Weights of a small transformer language model.
Architecture: RMSNorm before each block, rotary positions, no biases in attention or MLP, untied embeddings, capped logits.
Training: a variant of SOAP for these matrices, 2859 steps.
Each number is 128 + 32 x the weight over its row's rms, rounded and kept within 0 to 255. Layers, rows and columns count from 0. Numbers have three digits each. The size before them is the row's rms in percent of the matrix's.

# layer 3 MLP gate, 128x64, rms 0.395, rows 124-127, columns 0-63
092:104150120115126070092149086128085110145152135125160093153070101087126052147117126084145149101176172156084183137099168189194158134093106116147167119104107126146125113158140124133121064073140150
090:119117160188142091109186110128185111150145143212084116122134148112128148131137166095086128104123146109123102176153142152130056099040099124125085133162089126103100139080120122112187108112119179
082:139071153106138141116170121152121150151101165127088188139145130045157156078088112171123198135152100123161183102177109147164114125101124140081178129137118164136109091131099142044147167132118118
105:185118140163169115157137134122184189138142127140151146100099108153111164084179086111162100174100115119094075077098104146126155119111089193139077199107122133111150125123101097117159169176160169
# layer 3 MLP up, 128x64, rms 0.349, rows 124-127, columns 0-63
103:128160137117089080139147092136107129135124128155166081127072150103114094136109106164100091129152187127124141182054152220172127113144134127138140131117121120129083097170094086058077116091099087
096:091130163104087189115118108118105132091131152078113074129121130191191120100135157157196078095079138145060095155117154100114126140145128172094158115141110092172101126114098108075107123100079095
083:131186147123090157146143096142138103078118111142205114117103189205119135131135164123182060181134154139113110157131110134077159149125089131214112150130106122120141139083157099166091111113161136
106:132095144102115096104159137131117144096110128169089154165141125159112131141090187052118099108106084105096134099082121073140123124083120120180143133080125134164090084181150113047079149186166133
# layer 3 MLP down (transposed), 128x64, rms 0.22, rows 124-127, columns 0-63
093:134090118067153179106112093129139122071151162099145209172150156112148098110127125082118120065158104120132124145169120132086160179131127121127148072096088149145120159105153125187191104170178149
093:126142230096150129128127114169071105142130190128173117106170072155155150128123118173129132144129126147132173109087137146086098141140149139119087154098112142050120089124064100083119072149090136
085:175226139133103125096120191103152110136143132144175086136185121130117161161132168113132099103119154115131108145124194160139113133108140148190072138094081151112140139076155076113158152087068127
110:170154139163141173167084147130107097171174183125145077101106106073161181139193135145178112108092078118128109171131135115135151113170135129129088112121133083109098154110145129118194092063081105